Weights of a small GPT-style language model, trained from scratch on English Wikipedia.
Architecture: RMSNorm before each block, rotary positions, no biases in attention or MLP, embeddings untied during training, normalized queries and keys, some layers without attention, local attention windows, shifted keys, gated attention, a smear gate, an embedding shortcut, learned residual scales, skips across layers, LayerScale.
Each number is 500 + 40 x the weight over its row's rms, rounded and kept within 0 to 999. Layers, rows and columns count from 0. Numbers have three digits each. The size before them is the row's rms in percent of the matrix's.

# layer 4 attention output (transposed), 128x128, rms 0.0579, rows 123-127, columns 0-127
108:507469469447454473439477471470520500440496508497466476494406503572535449508607540494565489569513462491565511551495447461494520507489469510498436542487584517499533530537475536529501572438488521523473509493498482495450513531467510439529507621516478479431519499465515516488512589395503491508444483445472502519472461559470556477489532504507445483572523466538482495522537500531497465603551
101:429490549501465461464469544464484492511551549448499473503506613512512497521472462546424564490501541528484433466557488480481519512506453483479532585450417447528547469514518479455480514449527497422526552457540470482452417477500484482436452447480544496457506492465509474501500504511437458491594501520511414534528487457465531543555549513511460563548514537494454493413537498537497570538518
101:535487495521518552503487528497469524524489469495487534574539500466555482473480490431525540477478454491466488488533470492446534520467467478531537566514548449473392513554470522505463501545490472557426465521488582516571476478486532549517551476488526464428502476512524492499455490521462497467499421468569432464421515505488471503445465473416539462490492550527537419558506523585542577443402
098:507442507486518470453561537539554454453435512495468466517502451456552495515526484454511437483487550488552525477499440540482466499509468410419462453475515547470523464537542539483476462493417556498551562436622440495524533508507561423474490494500480495465505513555475519508502492433501473502526472540521495487517488550562496508497529459511453558569514570430420520478450498400517473504482
087:498427546518476462497491534531497508448478501530459504454523459532522501461556514481508540467483515552558462512438507508458523507485480467411456434457500501466494535440504526560436518538440534449515502455527520441451515460465528478540536519564549518469530568543441459505505490430523462469451534512415517475522488456461592584531452441493542503468531548443432516405537557523487441535525
# layer 4 attention value, 128x128, rms 0.0743, rows 124-127, columns 0-127
164:505515521494422518458519453474461502541503479521503532506487487521494472416536485486409492491453512371487484476580454481532500514578493452550495555468571483504497547533497453512481508490499464410496521499515492472546504451467477526440508487541507478488417520549521479513493450518606413503536496418536508480526494490606480550497494446519480546433469543563492481553504506562448528448495
105:479504524502403578468498460503486434506484492500487489519552437486473436535472427531524473423542522473545446497551494496541529492390526523487520485495493492496531516490551492534465590465472544501564463554565476498492476457407494525462476493534522525464455517516471490512501439483573444561486503493489498547488528502413469544487499515529443414460523527468483489516540498542442596400486
109:497498504517549436508513476522531521504520540489556497464446558542461515556479451527516490530431476516484422540465528515494461510531487495512466506444486487488517513547389457560569510476576552538499495440496521515477452601521476505531503452382478481455559451414486497520486539531425578426489505528446494531483455497462541415555522529430504487562459504471505499477492518495556533515476
135:472537508523494487486506454494483548505516544585560485516417497555471500432514426493438465576405476446503485473442525494528496565522486435458508552426647471481511540482515489543504450446553506446497502423609510505494535457479471498508486461525507502448465519536506492527479476498591473477567491544465488512520486506527520543508530513465519527500434528479461468538531509586483476494503
# layer 4 MLP up, 512x128, rms 0.0631, rows 0-49, columns 0-127
102:552512472494462563452483453500479456577529493442451558464539465513558512529444531442502482442500473448542535484529455495543531497558544491553543449537511568469490518511436452527584537526572489463482531550465534514470520393450553519487499544470526513478550574475476451559501452447483500534475464493488498513479490490502437511473520497485469568506574565554485503454461487480534586525419
107:473575471566461520458525418466528512442541485503544483490473541549490506477559580452416534576466442473456583494576503515468478512561506520550545528501504486497483476479480477505539521507517529475479520494459540479557459520512456433496513458488510526469514558507474470465490545495576497478563499471515537476450499444487540519550408431448457473527525457479455455457499432559392485554499
091:526530444539474476458508486493518522457475523434442482507472495526573500569560542496500428484505452509498499561496508499558462540513521455551452554530507505500504561433505559510531550538555521433416498584535398489450493506549475402456506502523477516455487458543500557485565507464456475542541508492503509546502499521495452509448498503534399550465437541492496441556478542460440495543452
100:530524446522498476564478407492551493541471457534447522527457521509491447549476525455520521582543535491516531492479546519545507497564588445553544459574477579506492534366553540496508586460520507501504551566529489546509495476598504479507506485447559531496518545478520479525507463449527520472554481567499546479469486485450494502483529529515510540524545543511447480454555492524446528486428
093:542493519587485504537500423541516566508438496508477463491529480505441519454536505490498447448523506546498582470468537475555484545480523478554476510529555449473515546466492406569451494516523498514487442560578445477484515565524474450465509527472529548577487504489443449580450398412498540504475518491504523536449506536482495506403480518557502511437485469508531479537475530523549521532553
103:564505540591516535501579448489459511492507597545494494499440490465460539488453479522550531556581545496475493501524431437547476466481534518514517543535516472561473469475584472459498594492463514493437506540499458475574478460498518548522510448570525608438469541476482486528522571517461480554464533474489502523473527527482518481528487533537508449527499502493525463545548451528432489591504
083:508474502525543499517515560496512528494519472498466483481552539499486461472499550401453550462428524453481497500450474500430476437538530468496519506548454594488468566423517542466426472499466523428425515531591490464529545485549565439496487470451424499535513492435523452486486497458474491554558527529520465536546439503436548551533544501518549551558528533474445517558516454504492521547501
094:509542437423571464485490444501489404451452481456473471473482535516529448551464517458438482449513409529471563548529438497548468490487519423580532459537525548525427537446538524534549528446516492484487488497490459507498455497480458436521596565509453571455513482460484495528517493470563571437521503550496515463490468489495497484477467503466527536539505571513507453473547527488438510449481
111:482492517508583456452448465471479531464564464537520523472516471466477475510463483486497498543490471503496445471482496490568498530584554558423507463581546492530502462572448473548504497462512438524547498496542569514562401569430443540497504465522499532504500473501479505510495564478485475556532489466461461516524491510498514569487512535463483440629551554464434462530451540463434458508474
114:481570463520514575483518490511464511547537498487446528533493460536508530429495485439527533533497471469441532544554483504525527506519548485521594471448482517466457416445418448492506526497542481503458447512496470480539480513425520541537537458459445526525488564579448513504428572499494557494545484456461452517516403445529563515460516499488470526500613495492493521474559485464495553568535
103:551513529495518512413521398491469435532531508514482522491501528491448547455516520457505435529463527512494505571490481546554446516521615517431487449517571518538494463453437408501491448523482574509462467492508514477520492551593530531511486554426515452527522517516525481521611504515493528466515455471427491533515520471404473436520539513510533494536431463498514464521547487501484527521532
114:464535591542499503547501483519508440503546410521418485545505487495524469564551473499448519510556529525457409496436480545449536417455518533460528398461530485513498573468503473454509466503566543508458476495476477516459409566481557529586474496473502480527516464563506462443395515461495509537490484497458505548501457494481502531468526497469562534454511454485450521484538485546510525535506
107:402563509535508516463523463467507548534572538539604524406479556518465556480487439474432546523511515468498546505490511523478460534555473463548505481541465526515489528560502530503504494468576428546510489498498516495475473488520441476473529450580507472490573546478454514473568541505540443480503534475476526571494420494550521520499457441412474501478510482473403493464540468430511491515531
101:517505477447517465560554537481548507437510517517497505458591507470512492494462445535493458517513561585511449533470513545497512462525536550462504458444477560544499453481540463526449450584486508478556491485498512546506497529555520499518505539512505507585586528461458537413514436529541536409491453526577505482532504545445574570561418517520501484498454553453528534450537470491460481509488
089:453560534512412515488548510553493581456473517483465506478535469573422522584489464486466485540497466507496460509564543531528584514522499522516544536512612501502502581460568580507547508484560504532490439458486510496469486578450438492470511535559617492525496517579470464491514526519572489499485508509510491524435440436552515506504496510512510463486466528479453437474521545502495528524496
097:467497420506494521532479489427538498501517470479483518505487457468521520497546438576470511486505441455459506589512514490483475480469487545497494520471430557492451486475429551480460509518545459539471536449448473480483489425552476592530524490481467439609427421474525550568561484540501466452522489506508583463467546504429532522467502512487486494498512522516466526543586389499532509463488
094:523467501480394476530515493501481438549532497479458456469581435580532518540539492490484476433459482457501496393501435487606439450518502472490500516468466598456484548529507468552499478456503538425547481542494531468480444575479441513467423547483502510530512553546527497484520532523525532473566521539482466555556576491524524464527444501495519511538503473505513535485528539469445485556507
100:538496462508510550466519456506448478443525507509497482566451488500500456466518502505465479518489506470492541546484423578451485528442457610575521513485480496486452470500476560457519523416479501552466512460526564494442466537460491480475527500444506554483454484476457526471430497454559556504547492539518527491404505400462483535433457509548512409554515448457542493524447523557476459563506
106:508488496453453455481581513471522464527493433507558494511444482486446486548467497600461535487425542512444573468467431470458500413474572589449449520477495516454521465489508438506531552448507498495546465488481513509533525522433517607506472419490471480502491472529501529448467502483520583527463493428464530460536559454514539499512471469481475482519575440533498494497475444470533510457545
097:527575534536536520553477529507468507464551469514537481537540515496500573514522496553539486459461446600477450432487548504536542508536485415468501468516478491542401520582526548464456459432529464483434568437485560470565495485491544431538520489527503521509501439482471495471411463515562538473550450505506472466498543536519455445570471494516507514485507502545524440430469507510488473439464
097:507506472443558506554523517482583503478586472546512542511534446559566500446562472500577557537451541466486570529483451529474511477551524535518495500518502574471521450510529548530523452470475514508445535507447514546612577605506458481493480473489542502508505524423532493458503508554578568441557505486518534532537514467499561478480486476514570508559533470503477491524453478490450497465468
084:553437523463536491508584557512498487519473508422526503446510563516511577471534547474428466539399448485409443485557522523546440441539515516482471521536509472497483558592545528539515501534508530485519467481494542449432537520536451524449481476500490492515519504501471511488527482489449467515530476501537473501506490511582526497538497435464547590436467540529392506495505521434425489526522
102:440485477507520515494532543501491542491454489533559498493438468513540477444468462458518464533568542533500489440489488534454512469545599458503464455550444506547507441424548479455450552469444487530512535507503536500506521483466488429469539538509526467488506527541467454504532475430547571407532365427508500547527513512530503466504469480464450492436555507491406477447562452474512479500514
112:517533594516490539522531452527509467472444480540488516544464425516559471471510535469502527493545455459504514565454510503535513441491522513504524493453452503463505440429454487538520484525474564487444449501530469517522492495499499567523537478365506464541523495511488512478437546503533531519470567478461536511542537523548564555493518572477478507550570485471491512523652443410506469497484
098:477490599519476484545503533516480514522473533546509550540592462496471415456442575559492473448537518392500530549527535483466518472562491455576547472451495550466494446511453523458547469479485463487550545492469473503519445530474502431439447507495426529565545518478559491487558550450513463499468574491444517518509565454491474512476438442463519477450485480466476487494491555488506502477561
133:448486452513550512416510474456573436483551480439566511507562494485523478486550534527510423502471526496467460478483519452533464528562448497511604514449523424496489529493528527509500531411477515543424484441470530565507465580494509534456496542562517499492500432466508476505454439502460428472479479441535501495501532526537473502521477476570478457475474479493556445519450399560510522466460
087:567545354452518439480442530532515500508489504445419505445487522532489548552479570493533466461503476497532519425465497568518573489523482484498505507454501493415522503441476531463499520539495459475380518460473447521502510495514483451443456540583476493558504460539486464516486549496491489524500519574480534479487528448491442506550495485541476556525494562466486556433453528510441455518495
100:499500545472512479476552480518483458490480541453423427525532518515450513414506392447505417459563506376568494493556503463539496453474508463481489506542526499510516527458535534499447501425515586474556477501508497507490499404490468563490434526509467558523436451453494457495468514462519443525455514495505532479404520501527507495478543511536471450448521563473547456520504480522496455547502
103:468560511430429461530536480459472574501536461485518495501489444467547587509472481490542524528553539481526483519518536460487534569482523518492503507455558447464514451444545447559497539512529515556497485482514531435470493516468468564455466482521482533545463569511491514507467564435514585521521491409481551456426485505480536570521522555500493540569568462582440476522553474535421486525506
092:565493432529531556442475525524482503480533535544486438591466410471493511484530450517561460502518502576541480483442491474494504442442506562478521407490529493534516564501537484516442495509498492568466519519589569499423490558533492551445555512461496562459504479552481421539432595485435505552545472507460485500517557494493506490459533520511541475467516464445469513538469501553511494493518
084:521494546533543528509572459435521489472550450474513471519519483508520501512474497591521483541564500456456486503446485488559550445469582510489554495534516536481387441445461453521463501472502531479457583499527498549526459523512510510523478505441470530555501522416430451532566537521507516506494477528495569495451469450554482472491464458484508487453520508500418406490557430416509561514476
091:556535468420497481461502534460490486558520560557423525458416536513415461500389497572507466533453541541451546498515431569478572420446502547527495524535500563518459451504497506535472507441544544507513483488541555466478524522412539545468512537535520520524505524569499482512547494564522506544521538578468519481513492468489456473535494501509468474480544520437556552489540520528539542497492
098:455536486509536532499525488526516475508558452467565479560555421524525562537515597446462483519504442495508487554458507464471468482457518562517513430495526518424519463508471430513549445482517503476491524430501586454554484471568470496545519419390493501466509517515489506491483529472532585459465539448520454532525467491563526506547476466509552493534484440487493523503565481473484509614524
105:492461573541536558530497417517484479507486453491550491540478562507485501559461434526455523521549452419480484470532554453474561488564543509500448594544469520444463465481519513535451553479466624484518478473527581464445503535502535518539504525459487449475445500487481537502588521582397534493505497510495475526501541470521453476503509475487486496552481527489478441471525496421464523552492
082:475501507516498445530478516529509464478504532477432544540527490539459543515476527487488416518501437513551485538502461391461506434500551474454542495589552453535459538441452477491558533534526502535461507563477469522539480404516462510493519493522496538493430478507543469471511530445567476500445425509525477518446455472551460500426496502441435497509559502528552430579490420565453501511496
102:602575446545414583419560452482425492458499541471545464514473461460540518485490405513528453478470456442487524468512505539465465493531467543481520422445521470472517460517521478484553520488447545544520505602581481476497458447559551474443477537509521560456501551540517464550536550485481505445483463513478546523484461478511523510535493523533497450492444447448464506517477480488527503470496
109:527448401475517450485474510435573514496513579480544533560461505503504409547537516529505498552491616480507497481462449456492484467469536530487433434503497470550469504432541419568486512514588491536500556520440538474471483520527503487474444525503460565546511493467565492522472523477549502507557486445436520518479534496485504569512544559559497482556570511535450488509465446471471519500536
100:459471564487483623494484551503537456467550528423524491529543480500589530470515511516518503481486545470507543557502490522518478504567503565489563532531457527457505466487509538425508530491460497556438518456443511499491497546582491436579501507555528479487485488379509504527540560479516563485493497445550517547440500485565487509544484460473477415450493466504525520442525497426474558470468
085:527519523466483494537517499489584524519502506469547538590543580468512476572450520515524532490497550429541553485476451488496518565450440463521484476487526558457539394510525461611521481524405539465529477504528505524524546495533513539509476540497507548513480482472528509519497431555484415541475548583483542449445543508520482538511543552528547529510487505461512491560464508532445577483439
108:480590462506473525523506426507459513499490518540460487471447448537539474563465524549531488514508542506479482449517518466520508468510535441581520461564543468482493472563487389478473504482456494509553499523490546559538455533509537395516476480440520467474488557512528488479521437513479427416562483515447522515378501519589471487444492550480554492531490518501460502421499505467529514546551
101:457516506514445503504512511444377474460546513495430505519503451473487553527489456521449509523510440541453479545539544519462513410517461530525459486532560601465446546550493562518518482474493552545480484491535504482454403531432542536451471499452511503498493513566540433555488561548556539502539457487435455489453465450508497543535482566514509543503459464499477514523443489561508435533473
096:472519489450542557493477505486574484524531449524450523520507448488490570534480458540474463492481460417511486516527471498462540449474558505456550416458407549458473510534442457489509450495594557574509491556518439413567444529497512543487545448479461500471525486567460508494490553528497495428551478515509536436551483472531472443523518501446452535446571491526445514476541476466537515497481
096:498507485530490517537489523485475522450565463494462462537510497612526577481529512528477497579547498511444481568498507495546462471466543518533499395521538536510514553484570477491525462520521514523501449510561482455460502588442579540484499473488540484485539468489520490534432506589506496523501514484514527585465439581452499571420458558423552500434499521499480541495531510474488555452542
093:468541467514494467470555427491507502423520506474530463477483508521610465520509522520489534508517506521493434536526560465578487529501573458480518568430515482503493499446528486492498495489435494505505458473512516519512467527557526435449565512594513414531457430530498524493582494470512474427511464502524540455546446512529449501522452486499486449505368534552472382505478497497525476518486
088:493556427540501545550514429540480574477486472558577471468519531478471509478452437516492479488462487474513468455524455518486569519448491500434507502474551447477457551571505424551622526481516468436497550544447491559502523489452504464473478478515480520461491498588522486573534512493477452459460485464454544538534512505516535456523566506472528461430515481539431520494479460512484561412535
100:458554554533492447479511525508499534470492515465436461462526518558479538416526499534452437452451429509505493504521528479548560517492457470500454475458496453470474556524469462493469451422478557476519544461500491490485539493479518488452533466475398510464445503483458455513458575488470552478486531490511478481570491511476451502485506431421440462472518398424468484427499446445497583484435
107:546510481516470476512481425515473498445500499512513401546431442436590473525520500516521446604518520488500449395541544518515483557551462495519509560496548498508532446572572476463471472441495484417525521486576571469503502490532499505497432494452533451571440449542507456544586541492542481459504467497452521553462494471498525554540513519521490478512488476510476499520490487495547505559542
101:552470430438478501478553487564534464487448500438451456509524499481461459552502494539518501486515504468483538486444579506548501363495561468400510470485486566487460444457525495472496505534515468497518385432525474555507511443500518528456517538547481470570487505478429497461519411464480528559446467516522483484497502429458510507521487471560420495458429545474535484499491483494536507502513
109:447485453530479472520495445490532529493419473526549402503449547561473488558486473583537442486529539522430574503459474481468530499561553463476492428509516540494468434553487443522495421485471503530528472520523462464472514500470473471503422478480380466597462530493460501491545504550441472488526467438540469496516465485508486560457497529462480528552494547512467522539467468440560543520480
108:524523483498444483523499496435503504479424431504480533504445498516527489477500492465546571520508502556490476393535519507452508510493545541522449448534446461508462483519526604485464596592471524489409551459506509443516531504523480531558523525532508450489454475501413445496507506458502464438555501484537527523500492563535479461517492523601524493460506512415512485447533530454500603511514
# layer 4 MLP down (transposed), 512x128, rms 0.0514, rows 0-49, columns 0-127
104:524536476513532485552522524535516561522444529522548447551503554554501499543519482539530489450506527526510458496467545495513474464502495508464453417487442443420500516526504489436517434504522557516507507467597487478480486542552419457490420508433416552456462440493520510403421522582547490509508448594480538539524458499490460471491520496486532481547460450434546530513526509504552488547505
107:495560521469509462559453477531503553499470500494445533501561459549462554480422562509490503403514502558537463486492495532533449458539479495516526434458569446496467444525499519588522460492390511461497537465491475550501550500478447443465480552503491500535441531557502490431478546454447553485496531482492479442506513521515509478485479498471566459534403499480495450597471541462480493504587
096:479512486580447521504460491432526559499518482450455532448426470451508494509487522488438427527532568621509560511568523502489507528503531492546574497575499499557473519566545459518502505503509501489570520555521452493529528422493425504469517527545503475505497545469522448466441534563439475475480552469464567580480485547493496496554446479436535480559542460522469531466541477544494534466512
103:507525452496507477481542509490492467525428495527536481506447506539545521508490492462549509482496509548497479485534521453515434505505516448533465589499478482585475513510582547449549529459604530516542483463472582544547506553519441471528539518479558484568487415590496565429476473483480413441471519505506504465512495474504516477438557483533500464489469467498447479543457501479599539552587
097:581502490553506515516474479542480563519514602543427447519519495468501520517508472514564448438454456590564507549491501444489498483493526555548454436501556533485484541490582588556480409477474492456514417502476542493455515498508490538512478497501520479507504571518479435511463575488534491464474445481541479470533507583514496540521430471496528576514461518460531501521548496430461468452514
100:488490517570484470490523469461499496564513511489467510484476551475501468509533511528471434492585580518360467529504518558459496519502505496422504502506496531468462516530485460532493480432532450522547471562533388485545517509484491518481472566570474473523574485474464454524457529498397507509513477539533493562519578559490496491480564419508488516541459590562534523482502477468539520468549
091:494516457585456585516502490456454539424528427548489508522605444479494498457488449541512459489528591425499471507438516452546505555492496509538481443577529505518523482454511502517464552536482484541535508463542474521512504491507455478510509467536469494487557441572484500537501518510566532506505458495450537477469541516464556605498532519530497552570506460435428509569471498427537528545515
096:525585473497465439512592481423502534585485510590545510414479506457516497523581478425504569476464528486466496504508574505411435489510510535459534503524446445505462465479462493436537487529488535511553482492515503493578526503491480506463475494504489543573455518567499527469484425480507451578476522483506506521594506466526510513426468454444447473483533502523518533534474553488543504532538
112:517447439501498515542494476514532537491506494497484519426503567376513467453519499474525593523528472423542490429494570501561520455509526473554459508495514462473467504484540512517500557531527488543525495497532482437504480556468477530455453493483525559484506536397488470495505578509542510516475505471465581499489477539456475502484437535494419453430591573554477536473475450496506475403500
108:449510519462530507511478501490521498482453566539530481518477490515556576499446543519541489520617489506465513469489519500501562504460496495538563523460510555571426460502517531530502472606509449471488524506549471521505477500450552602506502485492492439510416510528554491445431506530487456535525457490510573492454526541494567562541428532492560434421502497432570542533539467530521503500462
100:543530493427495525492468555483540535487481443488520477561502403457490548544443489502439528551494488502444533534552476507497361481455491502513573434444439549467558502488556486508430506496532449541514524474524565494498542482490538513479482479561507526493503538513494573497471555472467563535496564518505457443451519461515498432568483502561483501465473506540558504392505511489521468442525
110:492521499513458527516490472523460515446503500502465480479445477484571433498541508453541487537497563516489552538556452515560428483542573496544478500609584514475501508455454478516515514509436464520548449572443463539449484536478558543494419449444485512542492479467514488570569556598518502523499607400504519550454490527499464488501521514525502566455466498489496504520506500464470533462508
108:535498493504460510478483471471495545518512455470499538536468472479591482583492496497458473484508471483576493522529356524573505464478531473460517395593548535480490552508535447530470497543401498537513569488473450556531531528434482493495558513537517463467504548541564512542504519513471465529475520451504493507534538497522482506438514516548516566493478528545441471541555589473531528437510
103:463588495462498493501565540449516497506534453528471537444478497449426490512516468500481450552463434512528447435491489506548571510594505468535562465459523554449517500522489522554519359525446521514495497477449517482506493460484445506524467557527530500493471538485500529404505499452551500487487505464515501467437498486480483597537494524461488483563431528500530523459486460512369520491493
096:481496523448492469510498511428524505504468484546497569474423512488505493468506513500479467615477465498427494507489476441457462436492486491547507530541487506498540582445520537479496547524564525486478478503493447481528466523558516575542521399466507510420540438547522511459560498511594402539494453446462507524566522415481479434488536463444473490468554510506493486493513481498441547424473
099:460534500570436510471498499450462442464554502530566488494483497576466548544460522475403453488482502439556535586526549518491429502522551516574475495505522519532499515523484544520535599530522499500545517492531453410450532539424494461411482429464499495418473495531510523503462556553518487553528453539527466499396512515464490495459493521471454515509444511560492471539513486544535493508498
097:511563531470447519478539459509491536470401572556521561537470450560548440515457452426479413521426500511500521486512525502530417448513470473488521542462474509433467561555514514498426558458506486468518551490525535466478546546509445476507397473525497503569487498488492485568487520466452487505520537405549559522550516533538513458499524449503499473446522458483472468500474493421545511497536
103:535574491528516524461471511484482480519518440450497476526495495475558492533488447493553507511481488456560537458516481458545482576495471595494526582486494585471470549491532473541497474471504432485501494483549526466559483535513484472561495472524487511491515504488530442575555568533506451457539475529502421448562499510468418526439500477474512456524496473500535496488432550450533428372404
102:506494484544476475514493512511448466486530551527505519480459501515518427586527530488551501474522427580459514521529496525553458460483467490469557496507490543496500529567466488482512501400504554490490495537512469501472523397523517460555483502560494477433445468500508528538478478620465542488483448503458518604547428601440572499400472554481531482525521524545461485510550499498497539476498
092:495544540527483527479464467499475505519427478476526499548522557500508454531467580512571516525502501462481537531591477474521499462504553466491548430491534547487508440533511501556505580547501478550556530515496475489465514557572420470497554410524517516538541468526552513458450532554470488499569408515472455518395535511563521476486495504456509448498599500484444467506464492478540565525552
101:464458509585477502502507471534506496563430479516488516463501575500521532493612559473376512525562422462484500517456447506473520501533487490528497551454511491589492508524520526576483394468529487499511491541499515541522480535509483457504521477493504505479480480529474501513550489468569538421557462496522547450515534516570518504476579481462564522523471456469481482514511387473441572527489
089:554457538575436524452440468476441512528499491505532495565518500456537389549456481486456496456529482555525524514537455536531475455435507493542558555501474494516521497498572526461505495535504505502545558445563476540532452476491455411543492443516469543482485455578507450506454485518517477451559464597468419508558528455504459441433496467559499506541507505487501453466506510432470501450522
101:525535528556503459501573508459426547500484499543472506508521516543492533489533479466541544429459409467487501500495547481567465482519568489461530494502488462478505517445409518463494503554538465519478371528466499488494481447490538485552451422442477519566420450417574491543445453567537503480528475503509497438436540461499479500440463533510468485543523521510529454515528452490461483469432
111:476519564493453575431485462513524502431453525491487494500530510456601415461499519480459537496518527505510494601456482507502526480535480491506459526474562523511497451438480554458455499534506500534414477508546467504517494401477570473496499422449511466468551546540469535416456590516523449504458537508491533478513511477526583497470542532548528475519539450483495466563596495435498506500506
095:573503560515463501480532459498487525479552506532505534535471444550530503525507538519506478513425487562583502434416492494526456436481597496509506559522451475461549493518547372529525477508442497501524485518481526566527456510577474506458511509483532482514437471513437501543503458521431515564486491486476487548558409507541524481576486557518498436431486460511487565484561465464511489489541
119:431503492483466529456510496516526441447505521469451555496564475428475577454525486478539528573497544508469506508426542405512443486495512485549537499501483447441532466477528521499508525453504488566509456520505485537516508467469473537481497468580477605525520493445523487441487478483427476533403483537494512506526564489502439468551474498528439543448535583448565470461431463488526517559441
093:428560562482472498528509515507477496526522504457487566554530546486478477505545512515490561428518495506549481411565580608476531499445473541522473465568432472551492501480486526438507483469549507504498461517491473444483435575470478462498481428540536534598584453475542468550460449568527477457478529484491528466517524455486444552491501486491481469526518540455468517525516459477524412521456
102:565462431477527460494432507537558526490496512491494517435511560501520510575484523549483523503482524563440528490530449527496477495455472546500493469494556462500526480485437444558517407502440500558511509464439537549547465508503495539513555449394516412562569526446541509549458527517543486480533439498524562532523494505479532449454528528515519487502555529441554563475475583483527575476476
103:449402493440517502519516454502538442494520553568515489446476513448595533513528501411501526468576504523509504472454522472484553494492495470495546542498487509493513479560589540521507478456519585521503519494523568474500451468485450451523470498570508518473573528484511502501602499577489456516565516479516519465508586518514581523462583491458476453449537495499539496561548526535486524547441
092:469464471495465567442438486478551464450472481411483561586440433515569474486450538573484462487472532461507459492538406568483442506526541531493454527567501497510510500477482447444489525543547441502463487491488506495576542538491494512482495536466550457548474499526502525471472497531602547486480533511537563474516484498534557512500501538546567566447445546525564521571519508453504514458471
083:451423477468540458506504535472559484427533483446503482492514495515551534537547515530525492541557498461470527479488476524560375510467531521500504476502469567484424485484472480539513450452543535493469554418511498534515461524495553496559479536435485541525511565461435452504563480523565511459447458491471582544500461456500499498497503416535510544509529464467420430439532406479518549479504
093:497506561558465548512500528598513517509500540462508507513512457416434491447489524493504473552537528590502512523445494555551517478474561555527453490580545472504499588445550518435539556560493543496534474559462522496465542519485493518457472469551498522558537428524491504565474524492476576478530473492506522470468451610522476535483521484481470541456543495556463508549504599466520531472461
097:502526572489463525476461501507465489505457441505505464558509449579553534489480512501419479448574486496524407472507518548470455554437474411490483471447589558562524493522529503524532493581523515467538546510497545441510390496384451542466550463475493469545526486529562581480524474500458485509518488435515495504502508511535524518482554521534537523522490528558558462532525510478520484518546
102:492464536474488495528490453490537558520541515416541436536585481511490436477527512462519491437561483423414460525477480520434480550534456537456468493514460552465425461540479498497500485496543534450478514549392466455476467573462559525495494516560461535510449585517471546502516525482489539445565497561542483451470482502500481560427498453548496549464579520500465482514470495453544495475487
086:474533507529502506515457441416489468502438541483525499497448460549596412450442449495559536515454491510403531461563532526523470431517513532549487530540475506516439513513515543526468487372482534537529470524461535509485466512526505505560437522444520430488492502418526443463502534505505515478525523516496503530515550553532543471478512526458480473485516492508446482408501409516536437435487
096:419482508503478552478493490514411504565469533477448509491564453494465480439525523516548473482479517488476471490427562518469503553533507544510506508594451464462526509467534567507576457531542496539488501517450556532539475479543484457591426557526455595518545475480527481488462442467498447494562503505460502463562457572500461495424490564516440509538480484533464527528498488559517476417467
105:460528527539477552500485474502490472533490507514487512494504471482591416530482528404564515416477474487423472450529458481505503539451470516515520491472515515510531485503517473568507539494489487519486511505501547504581496496458561568534431499532576497488448469620469529559480449467496510467503429506507502536537574589448580525489451563511582510505502503471498509518548579552545569504510
093:432445540529377594444453503498531507516521505559521427507511475455457501486565493516533491544517518495515495480436462545492389509444468470594493541440556489486515490483551519484494471567504485486517477490535599473525456450528475486464503386502501462515558467498480497535493489456549498554552553523465528490488563537537531473552504475528527481500510468494543555471516529449493580474516
095:542478515518479489464558505520453446503489448493443526538543468517442513486527520548428467490502562514443514492491494472481492423436555517486538466536552523530512510511415507440463530510528535513505485539572462479543461477519528568486479457451472457551448468486546493488589482536454511542541477479640483555446539469431443558481453523497529470606478497484509448572509506552511481540505
109:447575542496430568481439506449449493524521509483438487513528447556456508527487546457527490438475496476562442458472491607563424486497487464508461497467538441546508488442481460458463521587509463496568488461512495480488555409532441455465501404508487487529498510459533462486546462485528432532475564472557512455434516481501513567443564535527467495507489490469505492504529529545499502553482
103:503547528420510498464472522478506528500492502488391469540407510517473491496516530503546564427424543526474409491533494481487498489480536481465505478540489449379510573472486484552477534504504581497504417501489522451426492496568549499505509491575495575461464418506493535502454429513492485512514460491490427421550449426454492486539497523489502507537537491537524543565517475469509509511501
092:460498499460496483536447497465476517501483566539537495522538500508501497484480535524489448493528497476508539487535551482549480504498537549530478500480524543529390443563532624533498450411505481510539562527591481449393547516468502499483446385459569507476427530529486525521539519547439440495479496487494494498430561529471563547507498538478502486455546505444509470495516501480504473489405
102:536526510436481517531465538543481545453446521577466514543433434480542466483512484466533487475494511486506510476516465493485487502499566478570506436618543437494512532494489527552508498498446464528456504446495486501491504456481528494436505386500572466553445476500485521516497521506621519574516534478464498484471549506550430482500473534537506501416489526480475574563471459526509459392508
098:454431495535497498483500487441487555540496483508462516451484509455468515437509536563510430453474549443458498502491493567516420442507543444508542431598501519613440478493432445500505492498526463440485554525446521458497449420515431486485486463470507484516463461418516498447521479448543554565447534479479487477490455457522492461492526500508484500436581513494482512531490452481445558551504
090:511452488491469585479498557543495415495505527578459523471557463427510448538441433478448480468428534486569524400530571494520482437461496462482510525541522537472511482498568501482589518484518492533546445479509523482465518522439465461511527488564513541511507466531501566510478467493505564545521517560430451450524517476466514554565471476503512490498515475574490513471426413479488499490429
103:427468460495506481551448552528479428524444494562504465478539541483504421533413505517422528393546479531460552592534527525525512444450491532457498476538516462557463532494546471568498501479528413560481499577545553466525515495478486502477557506466524491534563459571519478514438504507463492460494474497524475487502528552481507521489531490499503456478570481396422488494524460456506533471530
108:506543421459514492482490505521501552472515520437466476499541520523438493415470551495537528470534543506511493481490530604602476567489511513532501441540478474446484514456485535524551579494502512533502478525470503518479549389563416427520549535489533545482578541439502446561520471578488523454458536521558563510478466497475481414484548483502483545528496508520474502530458515461457466502547
101:504464468478542427531506511537510568495468506512590519452469519476494485557604521477494507582502454472567521473592487532523492501531512502476517529513473497469512489520472462615497443452546481497490477440461517541485568483558513460572515518468618465442555561555465447499549562453528487525524518420538499516524482495508532502499558472493443479571534449506460481527464508447468519516476
111:519523479476489535482544476492471451509556509499470502502435531551510531525495515511502509492508444468479570531391446491461516474540539469406522468551492547474545477520435563499482510487538509494452456513541480570526509521464479576381525486559520470499527566532466549540437477579439505445480552473602440497471501560506444466557471461523510475497418456477512483550491537504542477523457
108:479461519433547514505499498472489513531548482479475433490534442622540552354547498518558450501523458481503459449481482459507533497512425543440414489475537473529481531445513538438482505501530543515461450454541540446493511454505514472502545526545538496464496564501470514460495425405464532513474515545496480501452466490504521460455474496511490445424520477545434468471541541548490463540509